Each number is 50 + 10 x the weight over its row's rms, rounded and kept within 0 to 99. Layers, rows and columns count from 0. The size before them is the row's rms in percent of the matrix's.

# down: layer 7 MLP down (transposed), 896x224, rms 0.124, rows 489-519, columns 0-111
# up: layer 7 MLP up, 896x224, rms 0.107, rows 490-520, columns 0-111
down489 105:51 55 41 51 64 43 64 62 47 48 52 42 41 54 50 52 57 55 50 41 33 54 48 51 51 55 53 59 40 82 49 59 46 61 45 44 40 44 45 59 37 61 64 42 55 33 70 33 33 44 57 51 52 43 47 60 66 51 55 52 48 54 45 67 54 57 19 61 54 43 51 57 64 41 49 46 38 30 34 40 46 50 49 51 65 48 60 68 47 61 49 52 46 54 50 50 61 40 41 43 36 65 49 53 54 59 57 36 64 55 57 64
up490 103:43 27 45 44 51 65 43 60 54 38 45 54 50 52 38 38 58 51 48 61 58 48 55 52 36 61 45 48 51 32 50 46 52 51 46 48 47 39 51 51 35 18 40 45 59 45 37 56 50 51 54 52 42 59 44 50 46 67 63 48 45 26 45 49 46 54 75 31 44 50 60 57 63 51 53 61 49 58 64 58 41 49 40 55 36 60 45 65 52 44 53 57 55 59 61 54 63 59 59 49 51 71 64 47 62 49 49 68 38 43 45 67
down490 102:51 22 38 69 53 32 62 44 54 47 64 51 46 51 64 47 44 60 49 70 50 49 62 57 47 58 43 44 51 54 67 57 55 44 61 45 64 42 47 47 45 41 59 40 57 54 36 55 32 41 50 60 51 69 47 42 39 60 49 53 50 33 44 28 36 58 55 41 38 35 38 47 70 55 41 48 57 53 62 40 62 49 50 43 62 41 53 55 44 62 45 54 47 55 59 38 35 53 52 55 46 60 35 26 68 43 42 51 42 58 51 51
up491 101:58 53 43 31 49 63 72 48 38 51 49 59 62 61 52 56 47 58 41 49 49 48 81 57 52 64 54 39 47 53 44 38 44 59 55 48 50 53 36 47 57 55 43 39 44 59 36 50 39 26 58 53 48 47 41 56 74 68 55 44 37 54 54 43 53 69 59 40 66 48 56 41 37 43 45 54 30 32 47 51 48 50 59 53 37 51 38 43 62 34 38 30 56 44 62 58 57 17 59 27 50 33 55 50 53 54 47 39 40 38 61 50
down491 092:63 55 55 50 46 47 52 57 53 52 53 55 63 40 44 48 69 55 43 46 40 49 44 46 52 41 50 45 54 50 35 54 45 46 27 56 61 62 53 53 57 58 45 51 52 62 45 33 55 49 44 49 44 46 63 43 31 47 55 56 48 62 54 30 32 54 47 38 33 49 53 65 35 45 49 65 64 56 57 49 42 49 67 46 64 55 43 58 49 39 50 47 42 69 57 48 38 66 49 68 61 53 59 61 34 55 40 64 56 43 46 40
up492 092:57 33 55 50 48 40 51 63 43 42 57 64 45 71 58 73 45 59 32 53 63 51 50 46 61 47 46 77 41 36 51 56 26 45 57 52 50 55 28 42 47 46 61 48 56 65 59 34 48 59 39 65 39 42 45 33 63 30 36 67 43 45 40 50 51 67 38 52 56 55 60 36 34 41 29 58 54 43 54 42 53 48 50 53 51 42 52 42 48 38 41 57 62 46 54 52 44 41 41 54 66 44 54 53 40 49 41 52 53 62 64 35
down492 093:50 62 37 48 63 50 46 22 60 50 56 48 56 32 56 52 42 35 57 41 29 53 55 37 41 49 59 41 55 58 53 37 70 63 45 35 47 66 66 56 55 55 44 41 49 56 30 60 62 53 43 39 60 57 46 62 37 58 50 41 64 73 70 45 51 37 51 54 39 48 26 62 59 63 78 32 42 63 53 60 38 57 61 50 45 44 54 60 48 61 59 51 50 55 46 53 65 69 48 47 58 49 43 41 52 61 53 34 52 43 33 42
up493 101:44 46 33 43 70 42 69 43 46 51 48 55 41 53 71 54 52 44 70 69 43 26 61 50 43 46 51 51 44 57 60 40 50 39 48 55 70 68 42 58 67 43 40 46 63 53 54 46 60 46 51 47 63 57 54 44 76 70 35 49 52 54 48 43 41 50 61 37 61 56 46 44 54 42 47 70 48 53 51 39 48 61 45 54 48 62 57 50 62 57 35 42 43 62 54 57 51 43 35 44 66 53 51 59 43 39 43 65 62 41 63 44
down493 098:58 54 53 54 59 45 54 54 61 53 41 49 59 49 60 62 53 54 32 60 33 36 50 53 46 65 51 46 61 51 42 48 41 46 47 50 54 49 44 41 57 45 53 77 37 39 51 41 52 61 54 52 50 54 50 42 61 60 62 37 53 43 46 52 50 46 44 59 57 51 40 58 36 69 39 39 53 54 48 47 50 45 36 41 49 40 40 58 51 43 49 60 61 35 58 39 36 62 62 47 51 32 83 44 43 61 63 58 57 30 57 48
up494 101:55 66 44 66 56 41 41 64 36 51 72 66 47 52 82 54 43 65 44 65 37 52 63 34 45 59 43 40 65 46 42 32 52 47 51 54 59 44 50 60 55 39 42 52 57 70 34 48 47 44 47 44 61 48 58 32 72 62 48 26 62 42 54 44 54 53 42 77 55 44 50 51 45 49 35 49 62 47 32 46 48 57 48 54 58 61 48 45 70 45 48 55 52 47 55 46 60 53 51 42 34 56 54 57 38 50 48 18 70 36 55 64
down494 100:49 56 53 45 58 60 50 41 61 50 73 39 44 54 54 40 51 54 36 42 50 69 26 47 63 39 57 51 52 60 46 58 53 35 48 44 55 64 53 49 64 55 40 42 63 50 47 50 51 51 56 51 55 45 57 62 57 42 46 40 32 28 47 49 42 60 66 46 45 47 34 57 41 43 40 59 52 59 46 36 57 49 51 42 43 38 51 32 55 40 49 61 28 56 48 46 61 65 53 46 65 57 50 40 34 37 57 55 44 60 48 40
up495 097:45 57 50 41 47 44 42 48 46 56 49 47 28 48 55 50 57 51 41 47 68 47 56 48 44 65 37 56 46 37 47 48 43 25 45 40 46 48 43 43 48 27 52 73 46 53 42 45 64 42 62 43 40 30 41 49 57 50 33 72 60 51 45 73 59 50 61 63 46 72 49 54 49 57 48 64 50 35 62 61 57 68 59 47 77 60 74 49 40 41 67 48 55 41 58 43 58 45 47 53 48 46 46 42 53 73 60 49 47 66 59 41
down495 092:47 58 66 57 52 53 35 51 53 56 39 42 45 42 55 52 37 41 55 57 48 55 49 42 41 34 52 46 48 52 44 55 67 52 56 42 63 58 56 53 55 54 53 38 58 58 73 40 40 37 43 51 46 58 60 48 51 49 42 39 58 60 84 36 42 40 40 62 39 46 52 49 47 59 55 47 47 47 48 43 56 31 60 47 47 52 32 39 41 69 27 44 52 61 61 44 30 49 60 59 46 50 46 32 47 49 29 65 35 68 41 70
up496 100:65 46 45 51 55 53 51 53 37 43 43 47 40 59 59 33 50 77 51 46 59 67 49 61 58 46 45 38 50 49 60 45 43 54 55 47 48 48 57 37 42 45 70 48 35 47 38 57 38 51 54 37 49 61 52 21 45 37 60 54 50 48 48 56 61 46 47 34 42 64 48 46 50 59 56 41 35 42 48 38 51 52 50 46 41 54 29 57 55 54 64 44 51 44 48 52 41 66 62 42 52 51 49 63 57 27 48 58 45 58 42 43
down496 101:45 40 51 50 62 55 56 33 45 46 25 78 47 39 48 51 65 42 42 45 63 46 41 52 62 58 42 57 49 50 54 50 46 52 35 38 61 36 46 42 55 50 38 54 74 51 64 52 55 43 46 49 40 42 44 44 51 43 29 39 62 44 31 45 34 59 51 61 50 39 49 67 40 58 37 63 69 56 61 59 60 37 42 65 50 49 64 45 44 52 47 59 71 56 20 37 53 58 53 61 54 61 36 54 48 72 66 43 31 75 52 36
up497 096:69 57 50 49 49 40 56 46 49 36 59 35 47 62 41 53 44 48 48 53 49 53 70 63 48 54 43 49 43 59 47 40 39 56 48 34 74 51 53 38 52 55 35 60 62 69 40 49 60 56 57 37 65 49 43 36 51 33 39 36 49 43 52 73 45 31 42 59 48 47 47 49 80 40 55 48 64 53 48 53 37 59 56 50 44 68 53 51 46 46 50 52 56 66 60 48 33 67 55 46 51 62 44 49 26 38 54 29 38 50 54 40
down497 098:61 35 36 60 46 56 37 53 41 45 53 41 55 54 69 56 65 37 54 57 62 54 49 41 65 61 46 44 56 49 49 56 59 49 55 53 56 36 67 39 57 54 38 57 59 65 53 52 41 29 49 67 86 60 42 54 60 47 21 44 55 38 51 54 56 66 39 41 53 54 36 19 59 46 55 39 43 31 53 43 47 41 48 46 54 28 60 40 48 55 58 70 66 47 60 60 61 44 52 54 46 55 53 56 42 41 50 33 51 60 53 39
up498 101:54 41 69 42 53 56 57 46 42 44 49 34 63 40 57 45 41 54 33 56 67 58 53 53 50 50 51 46 50 62 31 28 46 42 51 57 42 44 52 52 61 46 54 49 46 60 55 42 54 58 58 52 36 46 79 54 41 41 43 47 38 63 53 67 58 58 58 74 45 63 52 49 56 48 23 42 49 49 45 49 52 47 58 50 54 50 43 72 38 55 33 31 53 53 49 56 62 46 42 40 53 56 48 63 60 55 53 48 59 49 50 53
down498 098:54 54 46 54 58 49 41 56 44 59 44 45 33 39 53 50 45 64 32 55 51 56 53 49 43 51 31 65 56 39 57 51 50 55 55 56 51 37 55 45 31 52 65 51 37 26 50 39 51 75 40 49 62 55 52 50 37 29 60 50 36 77 42 59 50 49 63 67 42 43 61 54 52 39 50 55 55 46 56 36 44 47 44 53 46 50 44 64 40 45 63 60 69 51 55 42 30 59 33 57 43 47 55 56 37 40 48 33 35 73 27 48
up499 100:51 43 50 31 55 54 43 33 55 65 46 50 76 56 41 45 41 66 45 57 57 49 43 45 39 54 52 40 50 41 44 49 39 70 40 51 55 55 44 46 43 34 47 45 72 48 47 53 30 53 72 44 56 59 56 54 48 51 34 57 69 31 49 56 51 39 43 43 58 46 40 47 49 50 28 37 56 42 50 49 63 41 69 45 52 53 63 47 53 51 37 36 44 39 55 46 55 49 58 59 52 33 49 62 49 37 46 50 34 49 51 31
down499 098:49 62 47 33 48 25 35 51 56 37 53 43 43 45 37 69 37 50 70 48 46 56 49 43 51 56 53 54 45 41 39 52 62 49 65 54 49 52 69 51 38 34 56 63 62 39 32 51 42 42 60 44 52 44 36 55 38 32 45 51 41 51 51 62 46 38 61 49 49 33 32 37 34 51 48 30 32 49 47 43 46 47 53 65 50 72 53 52 33 58 54 51 59 43 67 70 58 49 48 59 53 45 51 65 58 53 68 53 49 37 34 50
up500 099:57 58 31 50 58 40 62 39 48 50 40 36 27 48 53 35 46 53 56 57 43 63 46 56 49 64 53 62 50 47 31 56 23 49 52 51 58 50 25 50 64 37 52 42 33 37 51 44 51 38 63 55 48 53 51 63 47 44 31 66 60 44 42 53 45 44 26 29 61 47 46 43 59 55 48 46 64 47 42 63 49 68 64 50 30 38 50 60 43 41 39 43 42 56 65 49 61 51 67 36 46 33 60 48 47 65 47 54 50 33 54 67
down500 102:51 32 53 50 47 56 45 50 55 42 64 45 34 34 39 67 42 52 59 58 58 63 49 44 48 51 43 37 52 58 64 38 38 59 37 50 45 51 49 72 43 36 63 35 58 57 53 42 44 55 43 53 59 47 52 59 63 51 55 57 59 52 41 45 26 30 34 68 55 52 51 43 50 41 48 34 49 44 55 50 24 33 48 43 71 72 51 57 43 33 51 51 60 44 52 50 50 36 55 32 42 57 55 61 58 48 47 43 63 52 38 46
up501 096:43 46 45 52 45 49 77 42 49 63 29 48 43 46 32 40 38 62 56 55 37 38 71 45 64 58 64 49 72 50 41 45 46 43 33 31 49 54 48 53 46 54 48 47 54 52 29 60 37 46 36 53 43 37 39 50 33 58 61 44 57 44 54 57 55 54 61 45 33 58 50 49 67 45 48 48 54 44 30 50 50 54 61 60 58 35 67 35 46 61 46 66 52 49 48 63 69 46 36 54 39 61 64 41 44 44 49 50 52 36 47 60
down501 097:40 38 30 42 53 43 42 56 43 31 66 51 54 46 78 62 47 64 51 47 49 68 40 57 28 47 44 48 53 43 68 44 50 55 67 68 47 54 51 43 58 44 46 55 44 54 40 44 62 44 63 30 60 49 53 31 60 54 48 49 55 52 42 41 34 52 38 43 52 54 28 49 49 54 59 42 47 47 50 44 48 42 27 54 42 52 59 76 46 45 67 47 42 56 54 55 29 44 56 56 50 54 57 61 56 32 54 53 68 56 53 45
up502 093:52 52 27 45 46 38 43 48 46 54 51 69 70 33 52 62 34 52 60 39 38 62 46 41 56 44 53 42 60 59 61 58 40 59 48 52 44 57 65 49 53 45 56 45 56 35 46 48 44 53 52 50 36 40 57 60 64 56 39 57 40 56 45 52 48 51 54 44 64 30 35 69 57 50 42 52 39 69 34 46 52 60 15 48 42 57 60 62 55 65 41 42 55 41 36 54 49 35 56 51 71 46 57 56 50 50 40 49 64 34 52 60
down502 092:47 60 36 51 55 54 61 61 57 54 58 50 40 59 50 49 53 48 39 61 63 42 41 43 53 57 46 62 44 46 38 38 52 52 65 56 59 50 56 50 62 51 58 54 47 66 79 41 48 49 39 53 62 40 54 27 48 59 52 52 48 49 58 54 55 58 43 71 43 55 55 32 44 58 68 54 62 44 57 55 45 56 79 57 69 49 64 34 47 41 56 60 51 51 78 41 35 52 52 47 54 39 34 26 44 62 55 43 36 64 44 52
up503 099:38 54 56 60 65 23 37 67 65 42 30 42 47 40 48 49 55 33 51 50 46 46 44 50 60 51 37 53 56 60 56 41 56 48 76 53 60 58 60 43 77 43 41 62 41 45 37 52 42 31 57 51 51 60 45 51 61 48 36 53 46 58 26 61 66 57 46 44 35 66 43 56 52 48 54 67 51 60 44 49 62 44 41 57 40 74 57 45 58 41 57 52 37 64 32 53 55 60 55 48 52 35 43 53 53 47 57 39 61 50 53 66
down503 096:52 38 38 49 40 48 38 53 51 48 52 56 56 48 53 37 48 61 59 59 52 49 51 37 62 52 48 59 45 57 51 32 54 52 50 42 53 45 65 56 62 46 64 43 32 44 60 46 41 57 45 61 58 58 54 48 44 40 49 41 33 53 44 41 65 58 53 39 37 57 46 56 57 60 49 76 40 38 68 52 59 56 45 40 51 32 50 53 36 49 65 37 48 64 57 48 54 63 53 50 50 50 58 54 42 41 55 43 53 46 45 49
up504 102:43 38 19 77 54 56 40 44 50 54 44 57 62 47 58 43 29 51 47 49 67 47 51 36 45 64 41 40 50 51 51 44 24 50 42 52 55 32 33 58 53 51 50 70 56 55 73 49 38 37 55 53 54 58 29 50 50 52 56 47 58 53 59 51 41 43 46 74 43 53 55 52 67 37 33 55 52 43 47 54 57 55 73 58 56 56 52 62 58 33 46 55 54 40 53 43 50 49 32 51 47 49 48 60 42 62 34 39 56 52 35 61
down504 105:50 63 64 56 57 66 42 42 50 60 49 56 55 43 45 60 55 24 48 41 54 54 36 71 37 33 45 61 46 68 57 33 43 50 42 52 51 54 45 35 52 43 49 53 51 52 58 44 43 44 37 45 57 41 59 48 43 52 52 54 45 56 51 52 42 45 47 48 52 63 42 54 57 54 59 58 49 57 43 49 57 52 42 61 51 51 50 44 56 37 64 62 34 60 45 35 55 44 56 44 57 52 42 31 63 63 40 39 69 55 55 37
up505 097:47 53 49 54 74 47 28 64 49 78 49 67 44 54 50 30 53 51 70 57 53 48 53 50 49 42 59 52 45 58 64 47 57 45 64 33 41 46 59 39 49 32 42 59 43 52 41 43 50 48 60 49 47 65 33 45 53 35 57 46 56 41 54 53 49 54 73 49 53 44 42 45 45 46 54 57 41 59 38 35 50 52 39 60 31 42 45 46 36 47 48 46 53 61 58 61 26 61 59 42 47 65 47 59 51 47 43 52 58 42 38 47
down505 095:36 35 47 43 21 58 63 34 46 17 51 44 68 42 40 73 53 50 28 45 52 48 37 46 50 50 49 48 45 41 40 61 48 62 41 68 45 52 48 61 43 56 61 42 54 32 62 59 54 58 40 55 56 43 62 60 53 67 48 35 44 51 47 50 64 39 36 43 45 59 54 57 48 58 41 56 54 46 58 58 52 54 60 38 54 52 58 65 60 55 55 53 47 40 47 35 76 32 51 64 53 45 57 43 51 56 62 46 37 69 61 45
up506 093:51 40 42 51 63 58 55 65 57 32 51 66 45 34 53 30 55 49 32 37 55 23 34 54 46 39 38 56 43 72 46 39 57 54 37 52 46 38 57 49 58 41 50 45 44 43 45 53 52 36 64 47 51 58 50 67 58 41 51 38 56 68 32 56 43 56 64 45 55 57 52 66 47 43 44 44 56 34 43 36 58 54 50 36 40 41 61 45 54 48 34 69 30 47 63 51 51 50 50 36 49 47 61 49 52 47 58 48 65 51 55 49
down506 101:74 51 55 47 46 57 42 64 24 53 52 31 52 51 41 67 58 48 46 49 53 54 68 38 81 47 33 41 53 54 30 72 52 62 63 57 60 42 40 46 50 43 44 65 59 51 46 42 49 57 41 54 42 52 51 56 48 48 51 49 45 43 66 31 45 60 46 60 50 47 61 49 54 49 40 52 55 46 57 43 52 42 56 62 47 70 56 68 45 44 56 51 61 52 44 60 39 49 29 55 56 46 50 54 37 57 57 42 79 38 47 45
up507 100:68 32 51 47 61 49 46 69 55 64 32 53 59 44 50 41 35 51 43 67 58 46 47 29 44 36 36 59 45 69 59 32 38 57 62 49 69 41 58 40 42 65 54 49 80 52 60 63 42 48 54 47 52 50 53 36 33 41 52 34 45 53 41 47 51 43 57 31 45 50 48 38 56 42 44 52 54 54 36 45 43 71 49 46 46 69 42 55 44 49 52 35 40 49 52 64 28 72 48 43 40 56 44 33 38 54 40 44 37 49 52 55
down507 097:42 46 55 48 35 54 43 48 43 46 56 48 47 56 48 55 46 40 57 58 51 46 38 62 53 68 58 56 51 33 55 48 56 60 51 55 55 47 49 41 58 61 46 42 48 64 42 54 47 55 48 43 53 46 49 59 42 75 40 38 49 67 50 80 48 67 61 44 54 56 55 46 37 46 48 45 31 46 46 49 47 61 62 50 55 42 42 64 60 40 45 42 58 43 47 54 37 38 60 65 55 50 49 50 69 36 54 29 43 37 48 46
up508 097:47 54 47 47 59 37 79 59 57 27 45 57 57 33 50 62 59 64 68 72 47 50 56 59 59 72 49 44 53 45 49 37 41 58 39 51 42 73 39 61 53 38 46 47 54 38 42 40 50 54 47 40 42 50 50 49 33 54 49 55 49 54 41 51 35 48 37 51 58 56 57 57 40 50 53 65 43 40 59 45 28 48 70 57 60 38 60 33 50 69 31 70 53 53 73 46 53 54 48 56 50 37 45 48 46 60 66 39 60 57 59 48
down508 091:55 43 52 54 43 39 46 67 24 64 61 34 67 54 55 41 49 40 43 32 61 45 56 53 52 43 37 65 60 33 58 54 61 55 49 61 62 38 61 44 46 50 50 55 51 54 82 41 52 57 53 63 49 52 45 39 59 71 55 50 45 36 34 50 55 45 49 29 46 28 51 60 50 52 56 47 66 47 52 56 39 44 48 36 48 51 60 59 46 37 45 44 36 59 45 42 30 41 57 37 50 58 41 32 53 58 33 39 33 40 42 50
up509 101:51 51 44 47 62 49 24 47 42 57 53 53 50 60 53 40 73 47 58 59 58 43 47 44 72 46 53 46 38 46 47 39 51 66 50 40 21 37 55 59 62 62 48 53 49 35 64 63 39 50 53 39 43 45 55 58 53 41 33 58 70 21 42 47 49 41 60 61 48 60 46 50 51 50 42 44 43 48 58 56 66 39 43 44 44 61 58 64 67 54 51 37 58 48 59 34 45 48 49 39 38 58 56 47 54 46 40 36 31 57 53 49
down509 093:55 56 27 48 63 61 52 59 53 52 41 47 44 49 41 55 49 61 57 43 31 45 52 80 62 63 42 69 49 42 57 57 39 64 50 47 59 45 52 46 50 65 62 30 63 59 39 46 31 52 45 36 40 59 44 50 37 60 45 71 53 59 49 39 52 57 28 54 41 54 46 59 65 37 52 43 53 58 39 53 51 49 65 33 39 46 53 43 55 41 62 37 43 51 52 43 43 52 37 47 45 42 49 67 59 56 53 63 44 37 42 43
up510 099:56 45 52 36 46 44 61 65 64 48 52 46 43 56 52 52 32 58 71 46 52 33 51 54 47 52 51 56 52 52 56 50 41 49 54 53 47 54 39 56 35 67 56 40 49 46 48 55 43 57 63 52 41 55 61 71 41 27 39 40 47 70 43 68 73 40 53 68 48 59 38 48 29 31 38 68 43 40 45 65 51 44 56 54 53 37 48 64 51 55 48 49 52 44 33 57 51 62 30 32 34 34 47 47 51 57 47 45 51 50 44 45
down510 090:63 38 46 56 54 62 50 44 40 34 52 61 48 67 26 55 50 69 40 63 63 54 53 46 66 52 45 71 40 43 40 40 55 42 51 52 58 39 53 60 57 50 42 45 42 63 32 54 38 52 44 35 67 59 51 59 47 52 50 53 44 60 63 46 59 60 57 57 53 43 65 58 53 49 50 46 62 61 54 54 58 52 37 57 46 54 48 31 38 28 52 37 44 52 48 39 66 49 46 48 66 54 59 57 30 44 60 50 52 40 29 52
up511 105:66 56 35 56 46 40 49 55 67 59 54 50 50 70 39 52 44 73 45 47 50 64 54 52 52 61 33 49 45 44 34 33 75 52 70 48 44 39 49 44 55 37 35 58 44 53 50 48 46 51 42 43 64 42 21 49 48 46 49 45 61 45 34 46 67 58 58 40 51 55 42 29 65 68 27 57 37 57 58 63 46 35 47 43 42 59 56 47 70 48 49 62 54 44 59 55 52 68 69 34 43 35 58 52 66 51 63 28 53 66 47 48
down511 111:45 72 48 34 45 33 70 51 50 46 43 57 39 61 52 68 47 56 56 69 56 45 39 43 65 57 53 63 47 56 25 49 63 64 57 52 41 49 40 47 68 55 36 55 40 43 50 35 55 39 45 42 52 63 45 41 62 50 68 44 45 36 57 43 31 33 66 52 46 66 40 56 55 55 36 49 50 40 59 63 42 65 45 36 47 67 58 49 45 37 41 55 46 37 38 42 44 41 48 50 39 39 45 50 58 45 62 43 62 67 74 28
up512 100:51 48 63 56 48 39 55 57 50 39 56 44 61 57 48 48 59 45 50 49 62 50 62 53 65 48 53 46 40 51 51 33 61 53 49 48 46 52 58 54 48 39 38 49 49 56 47 52 55 50 59 47 53 61 42 19 45 70 57 48 49 55 36 64 33 38 57 40 51 48 45 55 49 39 43 61 57 62 67 52 34 55 59 34 48 48 52 53 40 62 60 48 53 57 58 37 34 51 53 48 63 52 49 52 61 61 44 43 47 46 43 38
down512 094:56 28 56 63 50 49 62 54 37 55 31 56 52 41 64 52 59 44 45 56 39 54 35 48 47 67 46 31 49 47 50 56 49 63 25 54 59 49 54 59 61 54 41 50 51 56 62 50 52 51 45 41 45 59 59 57 70 41 33 55 49 34 46 40 38 59 32 45 39 58 70 39 59 44 58 41 59 50 49 45 44 51 36 54 49 51 58 23 33 48 47 58 42 47 40 50 45 44 53 42 48 44 49 40 64 56 50 53 52 63 50 67
up513 102:48 39 46 34 50 45 34 54 73 27 55 36 57 54 39 46 59 62 52 53 52 61 43 65 44 47 50 58 39 52 51 40 71 33 42 58 31 57 56 52 59 45 49 45 51 44 51 67 46 49 47 38 54 61 44 52 65 43 67 43 63 56 53 43 30 51 44 31 53 82 68 50 35 60 53 46 56 56 42 25 41 31 58 45 36 50 65 46 40 55 51 35 59 48 56 61 50 36 53 45 43 46 48 43 47 53 57 52 46 33 45 37
down513 097:62 53 45 62 49 49 40 33 54 66 54 65 50 54 44 50 38 42 52 44 55 55 38 48 40 43 37 56 58 59 42 48 58 54 40 43 63 73 53 40 68 57 49 44 62 39 44 33 57 44 56 69 42 55 73 69 57 58 35 49 61 71 62 56 58 54 56 57 52 42 53 37 58 45 63 47 50 53 47 50 63 40 51 35 27 39 51 51 50 49 40 36 52 51 47 40 51 46 56 53 46 63 48 65 45 52 42 57 44 53 57 43
up514 099:37 52 42 20 51 24 58 41 27 61 67 42 52 52 41 49 60 28 42 48 43 43 51 46 76 53 56 46 62 48 54 46 58 57 58 68 56 45 42 48 55 49 47 65 32 58 34 61 56 40 62 66 52 49 54 50 43 39 46 46 61 54 37 55 53 35 28 33 50 42 51 54 48 62 45 50 40 52 53 41 60 35 64 36 43 46 33 48 50 51 50 52 55 45 51 38 55 51 37 38 53 51 45 48 65 40 42 50 38 52 44 33
down514 093:55 38 37 63 38 71 51 54 67 38 44 37 68 58 57 41 44 68 53 58 50 33 74 38 37 28 57 54 47 56 51 51 53 52 53 40 54 42 50 57 60 55 55 48 71 41 57 35 52 58 35 48 48 54 54 56 49 41 44 58 57 52 67 45 52 60 55 44 44 49 37 54 65 62 48 60 40 51 45 53 40 41 56 51 76 49 68 45 56 51 47 43 54 47 52 59 49 58 60 53 38 42 46 61 41 63 37 47 70 48 60 49
up515 099:47 53 44 47 36 66 65 71 44 46 52 53 43 49 50 55 63 42 78 52 44 65 53 48 44 41 52 35 53 49 39 57 46 50 56 52 48 70 58 36 67 50 47 71 61 61 37 41 38 55 48 51 59 62 43 64 63 57 58 64 52 72 64 64 44 43 38 37 46 38 45 52 36 49 31 63 50 41 53 54 44 57 34 54 54 47 45 44 22 52 39 49 45 45 41 58 45 40 42 50 43 44 51 43 53 76 65 42 55 37 64 56
down515 102:52 58 42 42 56 50 43 63 51 39 54 48 72 37 45 58 41 39 45 50 54 63 48 50 43 47 58 39 45 31 31 40 56 66 50 44 36 47 51 69 53 44 33 43 56 67 54 43 59 51 56 47 54 64 55 50 51 39 57 45 49 51 52 46 50 68 54 25 44 43 38 66 48 45 51 69 62 49 48 45 44 54 40 52 62 61 46 59 60 51 39 51 60 53 48 67 59 37 61 55 50 35 35 35 64 36 46 61 45 39 34 62
up516 099:45 55 54 48 54 40 53 53 46 64 44 28 39 32 70 57 37 43 56 61 44 48 39 51 53 57 52 42 37 48 53 49 56 69 46 40 31 43 51 50 60 60 35 42 37 63 30 41 44 40 31 57 68 58 58 30 52 57 54 58 65 44 53 37 33 52 36 51 47 52 50 48 49 45 34 41 52 52 39 56 57 33 45 51 43 47 42 55 60 42 62 50 62 46 53 50 43 34 58 44 67 35 76 45 39 67 55 43 53 48 51 50
down516 104:64 49 71 65 40 49 48 62 46 43 43 70 64 78 49 55 71 53 59 43 47 48 56 51 46 44 63 44 63 68 46 62 50 24 46 51 49 51 43 51 51 65 49 53 37 40 49 67 43 38 61 48 56 59 53 60 41 55 58 37 34 41 38 38 47 68 45 50 49 54 51 48 47 50 56 55 53 47 40 57 52 56 47 39 55 57 45 60 41 67 34 56 48 59 36 56 53 52 40 38 36 60 54 41 59 52 48 62 56 45 34 62
up517 098:44 60 52 60 50 47 49 37 41 40 62 44 56 49 56 49 51 46 68 39 65 41 59 50 39 57 53 60 51 55 46 29 56 38 40 34 57 62 64 68 64 53 35 69 47 47 45 50 65 41 58 53 57 66 58 41 67 47 51 40 65 62 45 45 45 41 41 32 37 54 55 42 57 26 44 58 55 48 43 61 49 46 57 61 47 51 61 59 56 58 54 47 63 36 62 44 49 46 46 54 37 55 59 63 46 46 53 21 39 49 40 54
down517 095:47 40 53 42 63 82 47 58 38 40 47 52 64 33 47 54 47 60 46 42 64 44 64 31 45 31 44 49 44 49 62 59 63 49 49 42 55 38 58 46 48 46 45 27 56 34 63 61 47 62 39 48 46 58 65 63 44 58 45 61 41 65 50 59 61 42 47 49 48 28 41 47 61 52 55 49 74 48 42 38 44 58 63 43 58 61 40 34 65 62 59 57 51 50 50 45 22 47 48 39 61 34 40 51 36 46 49 46 47 51 60 54
up518 101:61 50 45 60 55 55 50 52 34 57 49 62 39 37 46 47 49 53 63 48 50 40 26 44 38 66 46 46 32 48 50 58 62 65 28 57 54 63 42 63 47 44 35 66 59 44 51 58 52 44 77 60 36 58 59 67 67 52 38 59 26 46 57 37 54 56 44 60 45 46 34 62 51 55 55 55 50 54 52 55 62 51 56 45 49 56 61 50 45 31 42 44 71 38 35 41 66 55 56 65 31 60 55 38 50 55 35 68 67 61 59 54
down518 102:66 59 47 52 47 46 69 47 40 65 41 45 54 45 43 46 53 69 48 46 58 67 63 39 75 50 54 45 25 53 48 56 73 36 63 53 52 45 54 57 37 45 34 53 56 34 47 43 61 57 41 55 57 58 56 35 55 71 26 26 41 55 39 33 43 46 52 62 46 58 71 33 38 41 50 47 43 37 43 44 63 59 51 63 48 47 44 45 54 54 43 47 64 55 49 55 29 47 60 44 57 52 54 46 56 36 56 35 46 41 73 37
up519 094:44 51 50 77 58 52 44 41 51 41 44 46 54 51 46 31 37 61 46 53 77 34 62 34 45 42 51 44 37 47 45 50 60 43 35 46 55 59 44 54 64 35 62 45 49 45 40 64 56 62 50 53 26 52 50 62 42 70 67 58 43 45 57 59 53 45 57 45 57 59 43 53 48 44 56 52 64 44 61 42 36 72 47 44 54 66 39 60 50 49 31 44 49 41 46 62 42 36 51 49 54 42 52 41 53 54 47 78 77 36 51 48
down519 092:51 37 46 36 39 61 51 53 62 59 70 57 53 53 62 66 61 40 56 61 38 54 47 47 58 53 56 39 60 38 56 46 45 40 57 54 49 49 55 61 38 61 41 58 48 52 47 44 49 46 46 37 72 55 50 34 67 43 40 52 63 56 44 50 47 57 42 45 49 31 57 45 57 51 44 47 35 48 55 63 55 34 57 55 57 39 54 44 36 62 69 50 42 67 57 52 63 59 53 57 42 65 49 45 47 35 52 25 42 47 50 47
up520 101:54 46 68 47 47 58 55 40 59 47 62 65 50 48 72 45 64 55 56 51 63 65 64 44 84 52 62 47 49 35 51 47 33 59 36 63 60 58 41 50 39 39 49 42 29 49 60 45 48 44 42 32 50 41 52 60 46 39 50 52 58 69 49 47 56 62 46 34 43 51 71 36 43 47 54 50 61 53 58 51 61 40 45 61 48 42 39 47 56 55 55 53 57 54 42 43 59 56 54 56 44 63 43 59 39 43 40 56 60 53 56 48